Part of a small language model's weights: MLP 768 tanh GELU.
Each number is 128 + 24 x the weight over its row's rms, rounded and kept within 0 to 255. Layers, rows and columns count from 0. The size above them is the row's rms in percent of the matrix's.

# layer 7 attention value, 128x192, rms 0.0952, rows 100-117, columns 0-191
size [ 95  93 102  88  99  99  98  97  96 101 104  97  87  95 107  99  97  96]
[[138 135  94 112 133  76 119 102 126 133 116 113 112 127 101 181 122 184 102  81 111 121 146 199 162 170 136  76 152  89 115 123  72 134 119  81 102 136 141 127 136 143 112 101 111 129 109  81 122 153 157 121 120 114 122 150 148 170 171  82  91 155 130 140 151 139 119 106 142 100  94 114 124  84 147 158 153 105 121 117 131  83 109 121 125 168 130 124 130  93 131 154 136 107 156 113 113 112 140 126 125 152 124 148 113 144 111 137 144 139 107 117 131  84 126 165 157 110 104 123 102 164 131 104 114 164 141 114  80 135 142 139 145 151 160 130 118 100 149  98 153 139 158 132 123 149  98 131 142  90 169 157 167 167 129 115 123 108 104  88 134 109 113 146 125 152 137  96 124 129 136 125 154 152 132 131 115 160 150 119 125 141 133  99 132 145 119  91 151 178 118 135]
 [117 130 178 146  76 148 109 132 111 142 104 144 153 157 134 136 170 129 146 136 128 116 109 133 124 131 139 150 146 150 122  93 176 194 137 106 129 128  99 127 110 153 105 120 105 168 146 143 122 130  96 100  83 122 172  80 139 203 111 146  89 117  89 142 139  97 122  96 148 139 104 138 140 166 154 111 114 143 127 108 140 117 195 115 137 122 137 109 140 113 110 157 158  89  95 130 152  97 119 111 131 131 122 113 125 127 111 130 123 149 128 103 102 143 125 126 152 137 134 130  63 111 188 130 154 139 162 108 128 114 120 146 130 140 164 111 124 154 102 124 126 152 144 129  89 138 142 115  99 126 141  99 141 146 161 110 111 121 148  89 162 108 189 102 114  84 130 134 107  95 140 121 101 146  83 158 160 156 151 128 120 122 112 132 118 146  98 177 108 136 128 128]
 [152 152 127 130 136 120 132  99 142 133 132 131 131  85 104 137 118 139  96 118  95 114 152 167 121 107 141 183 116  92 122 126  80 126 136 129 111 142 132 147 126 145 118 138 123 131 140 154 149 114 131 164 105 107  87 180 129 155 152 129 103 131 115 151  72 118 123 127 143   7 104 154 101 168 162 132 146  94 105 108 105 136 127 108 129  76 132 148 104 158 113 103 159 144 149 131 101 133  85 124 147 168 101 128 126 106 121  76 111 163 120 118 134  96 137 164 137 157 153 134 122 131 120 135 148 148 133 133 149 120 128 112  99 127 123 100 135 148 143  94 103 127 132 109 137 123 119 168 127 130 126 143 125 107 112 137 111  95 131 123 120 149 155 110 173  62 168 174 146 121  97 125 140 166 124 116 106 168 147 136 163 182 115 131 125 144 118 121 163 126 133 134]
 [120 146 119 111 135 138 105 134  91 139 147 143  84  88 176 138 174 145 103  98 114 153 115 155 173 146 191 112 118 108 133 111 108  96 137 114 144 119 174 154  95 125 101 120 131 156 129 121 171 128 180 133 150  91 120  87 116 125 142  94  96 140 126 121 113 126 126  77 116  96 139 146 111 156 150 159  79 113 110 126 100 136  99  95 174 146 145 121 114 147 152  76 123 142 133 173 121 114 145 121  87 129  98 149 130 135 100 164 181 113 177  94 137 128 123 110 151 121 138 125 136 184 119 130 119 111 129 119 114 120 149 138 148  88 118 106 178 147 107 122 153 146 153 122 137 153 114 141 121 126 153 134 127 173 121 140 111 160 138 129 110 120  90 100  91 112 100 184 120 101 128 148 114 101 133 124 136 135 137 176 121 136 100 121 147 101 143 124 110 122 132 169]
 [135 118 165 116  94 115 131 120 172 165 200 144 125 139 116 130 142 143 153 139 118  89 131 133 128 134 133 129 163  81 137 162 120 120 136 131 127  95 105 135 134 118 108 141 112 146  99 106  89 120 135 113 168 100 121 137 132 162  82  83  85 112 112 115 126 114 103 145 118 100 106 151 113 126 140  97 158 167 123 164 126  83 145 141 140 116  84 143 171 121 131 109 107 169 157  52 132 149 136 131 142 155 183  95 105 151 128 149 156 139 153 134 164 125 121 139 135 126 138 109  99 136 137 100 143 138 156 109 143 111  96  90 106 148 126 142 127 140 103 139 174  84 103 133 131 135 116 139 113  66 135 106 154 191 146 111 150 160 151 128 112 130 127 103 148 145  90 158  96 126 144 106 153 102 111 124 147 105 107 140 153 147 103 122 106 125 130 107 126 167 161 104]
 [155 167 125 145 154 139 119 122 114 148  76 146 119  88 133 108 169 111 111 107 111 111 138 165  96 176 106  95 103 138 129 117 126 110  79 157 138  92 146 129 119 135 131 133  98 137 126  98 105 171 121  96 151 136 154 173 101 171 141  84 148 114 130 132 168 116 116 105 132  94 115 153 156 108 164 129 122 118  83 116 134 147 106 116 176 108 130  70 121 113 158 138 134 112 142 110 127 132 115 132 137 110 139 116 156 156 117 150 161 126 118 143 153 120 159 146 164 111 147 116 162 120 169  98  92 144  97 156 162 152 155 112 140 150  99 179 110 101  73 116 112 141 148 165  86 130 138 135 109 126 122 107 128 140 123 142 153  87 130 137 161 169 107 148 115 147  95 112 141  87  99 133 157 132  92 149 130 107 135 127 121 128 107 129 165 148 165 155 115  95 168 113]
 [143 104  98 126 126  96 134 121 121  79 154 117 152 126 143 139 131 160  98 110 115  92 131  91 125 137 145  85 129 104 142 145 155 125 118 130 144 117 174 139 145  83 102 127 162 116 152 133 105 108 123 111 169 134 123 134 132 181 114 121  82 143 150 139 125 115  96 142 136 141 143 111  91 119 112 154 154 148 144 118 128 103 130 115 149  95  69 153 111 127 143 111 134 131 100 132  79 157 180 108 100 196 145 153  87  96 133 142 159 136 138 121 160 134 122 102 149 133 146 160 142 110 111 119 169  93 145 122 151 169 138 161 120 149 134 175  92 102 125 159 164 113 144 151 176 112 166 141  79  97 138 115  95  71 135 148 145 119 125 104 142 125 119 160 164 137 157 108 103 150 102 139 128 111 137 120 115  99  88 117 136 111 143 175 132 159 116  87 137 135 118 129]
 [156 113 121 105 161  97 108 107 132 123 151 134 134  86 111 132 177  90 139 102 126 106 107 140 120 141 163 117 128 155 159 120 127 115  87 120 136 108 126  94 139 128 120  84 121  87 174  93 149 111 122  83 133  60 158 168 110 158 147 180 110 143 113 161 124 147 136 168 122 122 147 159 169 148 137 116 125 143 174 108 145 127 149 139  99 146  79 125 111 134 113 101 145 156 175 138  53 117 127  97 135 126  99 177 115 125 116 130 134 124  99  91 127 128 110 122 142 124 125 128 158 149 155 131  92  95 148 132 122 155 102 154 135 135  99 126 124 118 156 122 192 121 131 160 158 111 114  73 114  99 133  97 125 112 110 112 127 139 138 133 145 155 112 148 146 136  96 129 141 138 120 112 155 160  82 146 101 135 117 152 104 128 168 137 128 120 143  79 125 109 136 149]
 [148 112 105 133 107  98 139 113 123 162  95 170 128 120  93 105 155 136 139 140 131 138 172 148 137 171 174 151 140 174 154 139 118  97 153  97 171 110 126 132 103 111 124 120 123 166 139 110 151 127 154 157 120 110 129 134 114 129 107 138 143 129 154 146  65 135 161  91 110 128 109 131  74 125 117 101  92 113 132  70  82 102 114 126  84 161 108 113 136 154 121 136 143 118 151 112 115 131 111 141 141 158 133 115 148  98 120 134 114 144 115  98 128 138 148 134 123 141 158 135 103 128 100  95 150  92 136 180 102 128 156 137 102  91 154 116 122 104 135 152 173 122 105 156 120 105 118  80 175 144 133 102 171 102 115 128 131 102 109 155 129 155 101 150  94 120 126 119 127 125 220 126 144 109 102 136 141 139 173 133 122 162 139 170 145  90 136 120 107 134 142 137]
 [119 140 152  78 106 115 125  94 105 126  93 156 100 132 108 118 164 132 161 139 139  89 144 137  85 126 151 166 173 137 156 102  56 133 149 151 173 123 100 127 133 126 106  99 150 132 104 105 130 120 138 124 142 127 146  88 146 134 142 150 111 141 134 112  91 135 167  91  89 102 133 151 109 137 145 144 163  60 107 141 136  83 125 140  95 159 151 105 152 149 156 152  98 144 132 137 161 125 125 101 105 126 158 146 141 153  93 109  82 133 107 145 107 114 145 114 118 174 113 140 117 131 142 122 158 116 111 142 156 108  91 128 148 104 120 126 121 149 134 116 147 154 136 117 106  88 128 117 137 165 144 112 177 133 103 115 150 157 121  78  89 171 127 123 134 120 176 115 103 106 133 138 182 155 135 150 151 127 114  74  97 152 105 109 132 111 120 145 117 133 135 105]
 [127 116 154  84 134 145 153 148 123 117 127 101 169 113 144 134  89 116 121 123 144 129 152 121  85 103  88 107 150 112 117 116 151 149 160 117  97 143  95 129  95 151 120 121 101 147 148 117 124 129 148 113  96 149 158  97 138 123 170 113 103 144 125 149 145 122 158 138 140 112 136 128 135 159 126 138  66  87 105 128 128 134 113 145 113  74  95 131  88 140 151  99 127  94 114 173 113 142 117 143 153 108 150 137 128 117 112 139 143 112 137 191 162 134 129 154 183 166 110 152  99 159 105 162 116 185 116 110 129 125 146 144 178 142  68  73 137 114 143 134 109  96 115 138 155 117 134 105 128 135 163  78 126  89 165 145 157 126 112 165  86 121 113 116 167 155 121 109 160 146 156 158 113 102 134 111 163 131 131 149  97  97 148 151 102 135 133 120 126 126 144 143]
 [144  99 151 152 121 164 152 164 157 155 124 131 119 126 147 122 145 120 123 135 119 159 102 122 184 141 133 114 148 109  97 122 110 149 130 102 128 146 154 117 108  99 115 131 143 104  91  94 116 135 116 117  50 169 175 112 125 154 156 128 131 134 160 153 142 123 123 109 124 152 164 111 136 136  99 109  75 153 113  99  86 139 145 124 115  85 142 109 127 122 160 134 149 148 125 111  72  93 173 114 121  87 156 112 134 148 114 108 149 132 170 105 138 117 162  86  76 107 135 132 116 148 112  97 146 134 116  97 151 141 154 126  86 147 105 145 143 154 158 150  88 109 147 140 136 163 148 131 124 142 114 113 113  97 116 125 144 113 124 131 132 115 120  90 133 170 123 112 114  92  74 144 134 136 125 122  79 118 124 125 176 125 103 142 135 110  41 148 138 121 136 116]
 [108 143 145 163 120 123 102  98 117 175 123 111 140 149 168 121 103  98 120  77 166 178  71 122 118 127 126 139 128 115 139 136 136 144 124 175 145 128 112 150 120 105 165 160 108 157 138 100 107 114 129 123 122 124 137 127 154 170 102 140  97 112 145 171 103 132 160 132 162 145 167 140 143 112 127 141  95 156 110 126 122  93 123 174 138 145 143  92 143 126 110 170 107 164  88 137 123 122 154 192 157 148 130  74 124 124 161 125 130 133 144 138 151 163 116 119 106 126 132 106  94 114 117 126 155 106  92 106 125 109 110 159  67 133 103  92 147 118  94 136  88 133  75 101 153 127 169 144 126 122 124 135 143 124  97 132 141 150 106 140 126  69 110 138 138 155  96 121 144 115 156 120 160 112 166  90 145 152 134  86 123 125 136 161 119 123 151  86 119 133 119 141]
 [143  94 120 156 130 154 104  94 130 135 141 101 122 103  95 115 107 125  97 137 124 156 122 126 129 181 144 158  85 111  92 154 119  95 145 187 130 189 147 114 119 120 157 144  93 140 106  99 153 148 100 136 161 124 120 139 165  74  92 154 105 180 104 115 107 165 139 127  95 130 171  89  95 133 120 132 140 176 128 126 115 128 126 118 145 133  59 128  75 124 107 164 138 102 135 156 128 122 132 138 130 131 178 132 136 113 140 124 128 150 137 157 123 151 110 134 145 135 109 156 125 151 150 122 160 119 161 120 129 104 105 106  90 163  93 135 135 132  87 154  90  85 139 130 131 125 149 145 145  85 138 145  99 125 102 106 124 189 126 129  94 145  80 135 112 118 116 127 109 135 161 161 119 138 118 135 133 164 101 125 129 146  89 132 136 121 115 130  85 118 124 155]
 [116 106  80 103 128 150  96 107 117 107 149 146  52 137  93 124  93 154 128 114  80 150 129 119 111 142 165 114  85 132 142 147 147 146 143 114 146 111 120 148 154  90 124 116 144 120  68  89 122  93 141 117 108 118 105  89 137 156  90 120  92 113  89 110 148 127 138 121 136 161 118 126 115 123 146 167 151 124 134 139 133 133 155  98 139 137 102 172 154 159 159 185 150 101  94 100  96 108 160 120 159 138 155 120 126 139 105 191  66 154 114 110 124 138 142 143 121 144 104 150 127 114 152 117 142 160 140 144 142 121 120 132  99 168 128 127 170 119 117 110 123 127 141 141 122 167 165 115 112 112 141  99 145 163 144  93 167 119 102 104 135 134  99 113 123 122 103 114 106 126 138 141 154 120 135 120 142 120 112 121 139 133 190 173 104 113 118 130  99 146 180 137]
 [108 108 169 142 134 117 140 127 122  85  80 100 140 148 162 106 107 105 142  79 151 133 101 103 155 141 114 130 164 137 139 117 152 157  95 132 121 159 165 115 132 102 113 164 133  76 129 135 139 160 122 148 134 167 140 159 112  93 108  93 133 122 146  97 109 118 165 111 127 148 146 101 132 154  86  97 120 147  76 110 135 144 109 149  88 139 157 100  90 125 125 106 114 157 130 102 129 147 105 126 149 141  92 132 141 152 153 130 183 128 161 125  90 103 158 131 107 107 156 132 131  87 139 148 109 128 134 111 181 115 130 148 131  86  73 124  81 157 147 136 101 130 120 103 150 160 120 164 101 164 153 136 137 104 120 137 114 119 162 123 107  97 137 112  98  74 163 134 117  92 127 127 152 149 138 122 135 121 148 154 189 105 129 158 101 153 110 120 140 153 115 135]
 [153 167  90 187 138 141  66 150 130 135  96 131 130 102 150 160 147 129 150 120 116 138 175  94 140  97 104 138 119 137 136 137 129 100 107 132 156 145 127 119 112 142  93 164 146 131 150 128  88 161 130 154 137 202 131  93 133 113 118 154 126 118 111 128 126 130 128 150 148 106 155 158 160 102 123 119 123 103 125 141 109 118 120 138  95 137 154 121 157 109 167 124 129 108 114 174 104 129 139  97  71 108  93  79 127 117 132 148 160 117  81 147  90 130 142 110 139 116 135  86 144 122 160 108 144 134 124 143 121 131 122 179 168 122 112 134 141 131 130 130 127 158  92 124 125  69 131 118 147 166 156 162 162 129 111 113 148 151 110 136 116 131 193 145 133 105 152  93 117 117 110 101 133 122  91  78 105 161 105 114 111  86 146 109 117 134 115 175 129 138 155 130]
 [105 116 168 128 114 146 137 120 132 123 161  98 109 130 135 167 111 156 131 144 100 101 152 125 126  99 111 145 100 109 135 133 107 117  94 118  98 106 181 128 117 100 141  82 165 129 106  79 111 127 138 131  94 158 128 117 144 115 146 112 120 103 117 126 156 115 123 133 173 129 149 126 149 151 122 163 143 100 147 150 120 173 125 145 125 101 138 103 119 156 101 107 128 136 160 110  64 130 124 119  63 125 159 118  90 115 126 157  77 137 132 157 161 108 102 142 151 113 136 146 130 100 141  85  99 144 169 138 126 123 133 173 189 129 146 169 126 157 161 110 150 138 127 162 122 112 127 132 167  90  78 149 198 154 167 107 114 103 114 113 138 137 121 109 148 143 145  99 175 159 119 101 129 130 116 105 143 131 103 117 121 130 144 106 146 104 127 159 142 104 165 106]]
# layer 7 attention output (transposed), 128x192, rms 0.633, rows 100-117, columns 0-191
size [102  96 101  85  94  99 107  98  88  96 105  96  89  95 110  96  91  97]
[[106 138 136 129 120 164 133 123  99 169 155 145 159 197 145 112 164 116 144 139 138 134 138  28 111 121 108 170 126 114 111 115 149 139 142 148 138  85  71 106 121 141 121 136 130 113 169 127 117 126 106 148 121 178 120 131 106  86 131 142 128 116 127 104 104 132 144  95 122 168 117 123 128 145 145  94 103 123 149 139 128  61 115  98 198 109 161 102  90 147 113 123 102 136 123 136 112 131 147 151 102 114 139 124  84 113 139 128  62 119 140 124 125 116 145  99 130 205 152 172 135 110 113  82 138 154 145 123 200 143 141 100 122 135 115 106 133 164 109 157 134 117 153 144  99 114 132 122 116 126 118  92 125 115 126 159 110 134 161 135 125 107 133 118  93 134 142 112 135 126 139 148 123 130 133 145 128 114 108 149 138 133 120 139 100 134 135 124 156 124 146 150]
 [ 90 153 133 101 130 107 138 136 106  58 109  69 175 116 144 111 115 146  94 156 126 122 105 106 162 114 120 109 127 134 159 154  96  88 117 124 131 151 102 161 147 140 106 137 156 138  98 134 147 102 127 157 149 135 149 135 124 113 109 137 169 160 142 178 101 118 103 136 122 139 122 132  87 122  85 130 132 126 148 115  89 128  95 135 124 169 139  97 139 152 132 129 167 175 135 138 138 111 112 156 136  78 114 147 151 135 118 110  84  76  82 178 123 131 152 119 107 156 136 104 125 132 107 115 121  98 141 105 145 120 129 132 191 144  80 157 126 130 169 124  88 151 118 135 154 137 153 170 129 117 143 133 116 123  89 133 113 124  85 118 125 113 125 130 188 128 126 169 172 147 101 115 160 127 119 131 116  94 129 140 111 106 127 124 114 162 143 132 106 134 143 173]
 [141 123 128 120 101 115 109 145 128 103 116 141 115 124 113 128 128 151 127 180 125 110 173 134 101 122 136 122 151 135 112  99 159 120 130 127 128 115 117 136  97 133 149 142 120 136 121 168  90 123 111 103 101 177 137 106 135  86 171 107 167  80 145 141 145 160 115 130 132 223 155 112 142 129  85 111 148 147 144 135 116 104 135 159 181 175 113  93 119 150 137 148 108 126 145 121 147 136 104 115 124 119 156 136 118 127 106 164 120 102 114 123  78 149 106 127 140 110 133  96 155 107 151 113 135  96 160  98 151 159  91 152 189 108 118 181 120 107 122 115 116 145 106  89 108 137 148 103 121 145 142 101 131 172 175 119 148  88 144 132 113 134  82 123 100 191 107 131 137 133 133 122 124  83 141 114 112 119 126 118 139  90 142  82 143 135 135 162  99 142 130 111]
 [127 103 122 125 161 171 170 125  86  95 151  94 137 147  71 119 105 125 117 170 121 114 176 125  89 127 106 124 154 115 102 135 132 109 141 122  85 129 148 108 122 154 133 135 120 133 173 116 114  88 115  96 109 150 104 139 152 101 135 147 151 113 107 138 124 133 148 130 122 185 144 136 106 111 111 156 121 137 177 115 163 116 112 179 108 104 127 102 128  94 118 135 132 138 175  90 122 139 137 116 124 141 164  86 103 101 162 142 106 116 121 123  97 163 118 109 121 146 131 169 124 111 153 110 138 155 100 170  82 155 152  87 104 168 158 145  99 131 160 119 115 133 102 103 161 122 141  90 153 102  78 105 121 108 141 135 136 122 143 126 143 154 135 125 150 152 100 125 145  92 154 116 115 160 155 145 135 113 142  86 149 159 155 142 139 148 129  90 116 180 103  97]
 [134 129 131 137 143 160 105 167 110 134  94 132 137 135 133 131 188 147 136 138 145 112 115 128 162 111 168 109 123 106 108  78 108 140 136 112 111 125 143  95 118  90 138 137 125 136 140 149 121 110  91 127 117 177 172 140 159 110 123 156 102 126 103 101 134 147 139  81 149 189 107 138 143 158 149 161 130  93 166 148 136 152 122  86 121 130 163 162 139 121 102 128 184  97 146 129  87  83 125 118 105 122 121 115  95 121 113 118 138 147  84 110 119 120 155 148 114 137 134 115 154 163  94 157 159 163 141 121 139 117 163 178 149 142 130 122 114 112 114 118  72 121 177 173 128 128 117 102 139  98 122 124  76 123 133 128 122 121  95 119 128  89 121 139 110 147 154 132  97 145 135 164 141 143 114  95 140 112 104 133 124 126 188 115 136 145  96 114  75  80  98 135]
 [136 117 129  80  85 125 127 111 105 117 158 141 130 154 112 172 125 149 113 158 135  93 111 138 122 139  97 114 126 112 128  81  99 121 152  90 109 101 144 167 114 121 183  96 122 111 129 177 146  65 157 138 138 151 114 131 100  92 137 132 125 115 103 147 117 149 150 154 157 118 129 102 129 143 120 108 106 137 122 172 170 139 133 133 116 128 102 201 115 134 132 131 127 141 131 159 132 128 162 137 123 114 178  85 146 111 140 110 140 152 124 130 133 145 170 111 126 147 112 165 107 149 116 118 113 108 119 111 127 114 144 164  86  91 172 116 143 120 130 176 100 121 126 107 167  76 130 132 136 132 112 107 135 117 129 154  84 162  99 136 125 102 104 100 115  77 126 187 149 131 148 112  99 136 162  94 140 175 137 105 145 127  87 153 137  96 126 101 151 146 145 144]
 [138 129 154 154 112 157 140 138 148 133  86 102 114 106 135 138  90 148 110 156 132 147  72 150  94 148 131 172 165 126  95 137 125 134 119 103 144 164 128 112 131 119 138 166 121 132 124 149  87 102 124 135  85 107  82 138 132 124 107 141 125 140 113 132  98  88 125 194 116 187  73 152 145 176 168 133 150 112 142 115 107 149 116 110 126 116 135 118 139 102 129 137 127 149 137  94 170 108  90 155 145  97 148 171 140 120 127 142 116 146  79 171 106 104 135 126 124 173 146  98 163 109  95 141 123 130 107 125 104 134 103  92 154 100 149 147 148 162 121 113  95 152 141 153 103 145 130  98 129 135  63 110 145 140 117  65 122 147 117 149 125 148  91 102 116 146 110 120 129 124 141 163 132  96 131 111 126 127 143 157 163  88 170 122 130 128 108 124 130 157 130 145]
 [142 159 128 131 111 136 119 122 118 133  96 128 120 109 121 144  84 120 115 122 128 165 115  75 111 104  92 195 129 162  76 158 178 170 128 136 133 104  96 166 107 119 140 174 109 168 123 146 135 140 116 140  94 143 100 131 107 101 146 100 113 106 102 129 144 153 151 110 125 163 141  98 121  82 157 117 172 109 140 133 130  94  85 111  95 109 110 109 155 103  95 128 106 140 144 100 144 145 121 118  99  90 150 147 182 105 148 142 130 138 147 157 141 132 153 105  95 144 156 153 160 111 141 132 171 103  91 120 112 120 123 129 132 128 158 125 133  61  85 169 111 136 128 135 130 113 152 142 147 157  90 173 142 152 112 137 150 134 187 109 105 125 137 143 112 104 114 119 118 104 121 156 127 106 153 157 126 117 122 136 150  96 139  82 154 153 135 147 133 146 120 123]
 [104 138 102 201 190 156 137 145 129 115 114 127 121 119 151 162 129 125 124 106 129 131 126 154 169 112 122 128 121  87 130 108 122 165 124 138 114 134 108 134 115 154 125 154 100  79 145 120  88 112 111  97 103 115  88  94 177 140 154 142 115 155  92 144 120 121 121 144 147 108 117 112 140 101 118 153 164 126 102 162 144 117 155  85 164 123 128 139 128  82 105 125  73 128 136 149  87 115 118 115 152 139 136 152 134 135 128 144 146 103  89 157 162 115 110 117 105 120 111  93 155 153 119 133 125 152 100 127 134 151 113 111 183 141 100 120 136 136 110 114  95 113 134 112 136 150 125 155 117 103 138 123 115 144  98 141 140 182 164 137 127  92  97  78 116 134 109 143 129 109 131 172 175 131 126 160 147 158 117 118 156 138 106  88 148 164 118 138 160 170  55 138]
 [ 95 125 135 142 140 130 122 144 139 145 118  86 137 136  99 162 112 104 128 140 122 155 170 124 116 142 115  86 107 120 116 149 164 142 108 133  86 164  97 149  89 136 111 142 128 145 190 152 115 120 156 101 130 162 119 100 100 140 132 118 106 108 134 143 118 116 114 124 164  81 162 121 132 112 129 131 130 172 155 138 122 144  98 140 152 144 130 168 109 155 100 106 139 100 126 117 101 159 111 143 143 115 100 155 134 121 127 146 115  90 189 133 146 123 103 162  97 120  78 134 119 120 151 121 103 154 125 146  96 183 167 119  83 131 123 128 140 113  90 138 107 126 128 146 131 143 133 171 117  91 166  74 115 131 110 146  96 106 118 132 142  88 119 140  95 120 146 121 114 174  97 106  93 115 110  85 120 142 157 175 127 124 190 106 129 122 178 151 167 144 137 154]
 [141 150 119 138  98 139 144  98 119 130 175 174 130 148 180 132 137 142 121 138  91 123  86 118 121 147 148 128 123 119 108 128 158 126 112 138 114 132 148 131 143 117 115 147 118 130 125 124 154 106 143 188 156 141 127 129 143 123 124 173 152  81 103 136 126 121 131 115 106 154 119 118 123 132 142 127 118 156 169  77 136 140 120 138 105 116 141 116 154 116 142 173 119 183 123 104 116 153 112 119 134 112 133 165  76 138 109  92  87 106  98 138 115 115 101 142  97 103 112 144 170 120 205 162 130  77 108 156 166 138  92  75 114 112 184 116 154 123 134 159 142 120 154  92 106 144 114 109 151  89 130 145 124 144 140 106  97 152 137 138 123 147 106 131  88  96 157 163 115 118 101 116 176 139 119  79 121  79 141 153 114 124 120 152 138 114 148 130 109 119  99  89]
 [ 98 137 150 111 139 119 128 140 119 138 132 125 153 181 131 120 143 177 151 132 106 100 101 174 140 132 122 122  78 156 129 109 120  81 156 136 110 150 116 139 108 109 120 121  95  90 116 141 166 156 143 154 155  66  96 127 111 136  92 158 113 101  90 126  82 155 136 130 114 130  86 114 162 123 132 163 137  73 144 116 119 127 122 115 129 154 136 120 142 169 162 147 116 123 107 169 116 183 122 126 147 125 108 133 120 117 120 122 110  96  81  88 138 113 119 157 128 121 137 147 132 126 128 143 138 116 110 126 108  83 126 161 172 110 150 119 115 147 125 139 163 135 100 100 153  95 114 159 131 140 108 134 120 120 121 125 148 120 111 128 117 187 160 149 178 109 137 102 130 161  96 113 141 108 198 133 131 135 153 129  80 133 141 115 105 182 164  83 114 153 106 120]
 [126 109 130 149 121 190  92 108 122  97 133 122 132 110 116  80 164 144 155 135  58 116 148 175 145 102 110 103 121 152 128 170 118 111 113 106 152  99 120  99 128 112 101 125 155 164 147 175 102 144 121 148 145 115  72 113 185 135 116 127 147 121 111 112 129 112 152 130 108 135 131 170 128 138  56 110 134  87 172 144 154 122 145  92 109 132  72 133 108 108 154 149 147 113 106 134 177 114 114 105 121  84 148 131 180 107 149 112  96 117 138 145 114 123 137 133 141 147 121  90 129 170 110 111 142 136 151 137 143 143 143 140 148 102 151 128 113 144 148 132 139 135 122 168 113 140 109 160 107 135 174 141 122 121 113 158 158 121 132 104 134 132 113 133 138 129 109 120 131 130 141 133  63 148 118 140 100 128 160 140 117 162  94 123 100 189 130 147 108 129 110  95]
 [153 147 139 153 134 140 126 156 148 165  92 137 145 117 166 122 121 157 144 101 143 120 111 123 131 117 127  95 122 125 115  86 146 162 175 124 101 122 144 125 117 107 131 147  90  97 149 160 101 140  96 127 138 130 122 118 111 163 118 133 124  80 106 167 166 144 121 148 124 108 113 132 151 146 136 129 112 150 105 150 143 172 109 160  71 133 138 148 131  87 148 127 120 132  94 133 146 145 125 108 159 122  69 102 109 102 114 114  98 107 163 151 119 109 102  87 103 117 122  84 116 136  90 142 134  85 118 163 182 158 148 131 140 144 173 148 155 132 134 140  76 148 100 154  91 170 104  97  80 103 122 126 186  80 181 117 139 108 141 122 139 127 146 122 138 108 119  89 129 105 128 142 167 115 129 152 170 110 128 152 133 113 149 160 129 111 122  90 132 132 148 112]
 [153 118 169 154 135 141 164 133 110 134  94  67 144 144 147 102 152 117 132 122 135 103 110 184 158 114 102 148 154 136 129 153 123 112 130 132 141 143 130 110 121 113 140 133 129 140 107 163 133 126 123 165 147 112 101 126 102  98 127 134 166 129 144 128  83 121  93 169 146  61 112 137 105 158  95 126 115 166 139 144 128 144 124 150 145  83 180 101 111 127 117  54 103  85 108 120 119 130 116 150  95 117 141 134 161 122 114  75 170 104 126 129 120 171 147 101 109 151 150 159 141 168 107 125 100 136 104 105 123 151 129 130 157 118  98 131 139 115 101 133 150 140 155 104 203 129 111 132 109 107 133 127 122  92 133 134  66 122 140 124 148  86 114 127 104 169 160 124 141 171 145 148 101 142 106 120 112 121 146 132 125 127 139 119 110 142 100 180 136 120 130 158]
 [125 134 110 122 128 123 147 132 177 144 173 149 111 112 115 114 128 166 119 156 111 138 155 148 115 114 178 128  92 134  93 142 135  95  91 108 130 114  93 123 109 120 122 135 138 149  93 123 138 143 153 115 100  64 103 151 123 192 138 118 153 141 132 123 137 122 102 130  85 140 137 137 106 118 106 130  94  87 152 118 157 143 130 128 183 167  59 135 186 171 126 169 145 150 108 150 140 121 151 102 102 125 142  96 158 158 135 132 147 123 124  92 153 125 123 135 136 137 160 114  79 101  90 135 111 110 174 135  71 111 133 129 121 124 133 132 135 146 173  94 112 130 140 118 125  94 122 160 115 149 107 157 143 106 134 139 164 131 129 118 118 138 128 113 137 199 170 128 126 153 147 119 113 117 154 136 106 135 106 133  96 138 123 108 129 109  90 125  89 108 126  79]
 [113 116 161  83 130 139 144 111 152 102 186  76 138 126 121 130  82 125 141 149 129 115 108 147  85 161 128 178 158 127 147 191 140 130 146 119 142 138  99 167 151 140 137 108 115 151 110 141 147  80 130 136  89 133 146 156 108 128 163 125  83 155 101 160  92 138 129 162 170 125 118 115 117 141  84 127 159 108  92 108 123 119 122 114 148 159 112 157 112 188 119 125 136 156 110 175 112 129 119 128 151  87 143 160  86 140 130 168  83  96 151 113 142 150 134 136 127 111 108 138 117 114 139 130 126 144 137  85 114 109 122 121 116  95 158 114 126 102 120 169 145 144 154 119  72 145 110 137 104 108 119  71 134 143 126 140 154 124 132 117 120 143 101 101 125 128 128 136 133 165 117 115  87 130 154 129 134  87 176 101 128 143 103 130 165 108 164 110 109 107 122 148]
 [ 94 138 112 122 122 163 130 124 119 146 121 158 115 120 139 109 182 105 138 144 144 107  90 132 135 145  97 115 115 129 126 148 132 138 198 140 125 162 105 114 133 142 139 131 140 145 122 149 132 123 135 126 114 115 157 138 101 160 165 150 118 156 139  75 112 141  80 134 134 105  69 130 138  97 132 113 141 126 102  82 138 103 152 130 161 110 167 173 152 186 159 113 124 110 139 123 138 143 124 105 118 111 137 139 110  99  94 124 158 151  99 111 119 143 183 110 125 176 108 143 100 138 138 157 160 126  95 131  89 140 143 123 121 152  86  85 168 117 103 165 117  87 143  93 134 139 158 158  92 114 143 105  93 101 140 121 119 102 111 157 107 118 157 108 158 140 142 139 114 149 115 112 130 123  97  88  97 138 155 147 117  89  76 127 149 175 150 114 159  95 133 148]]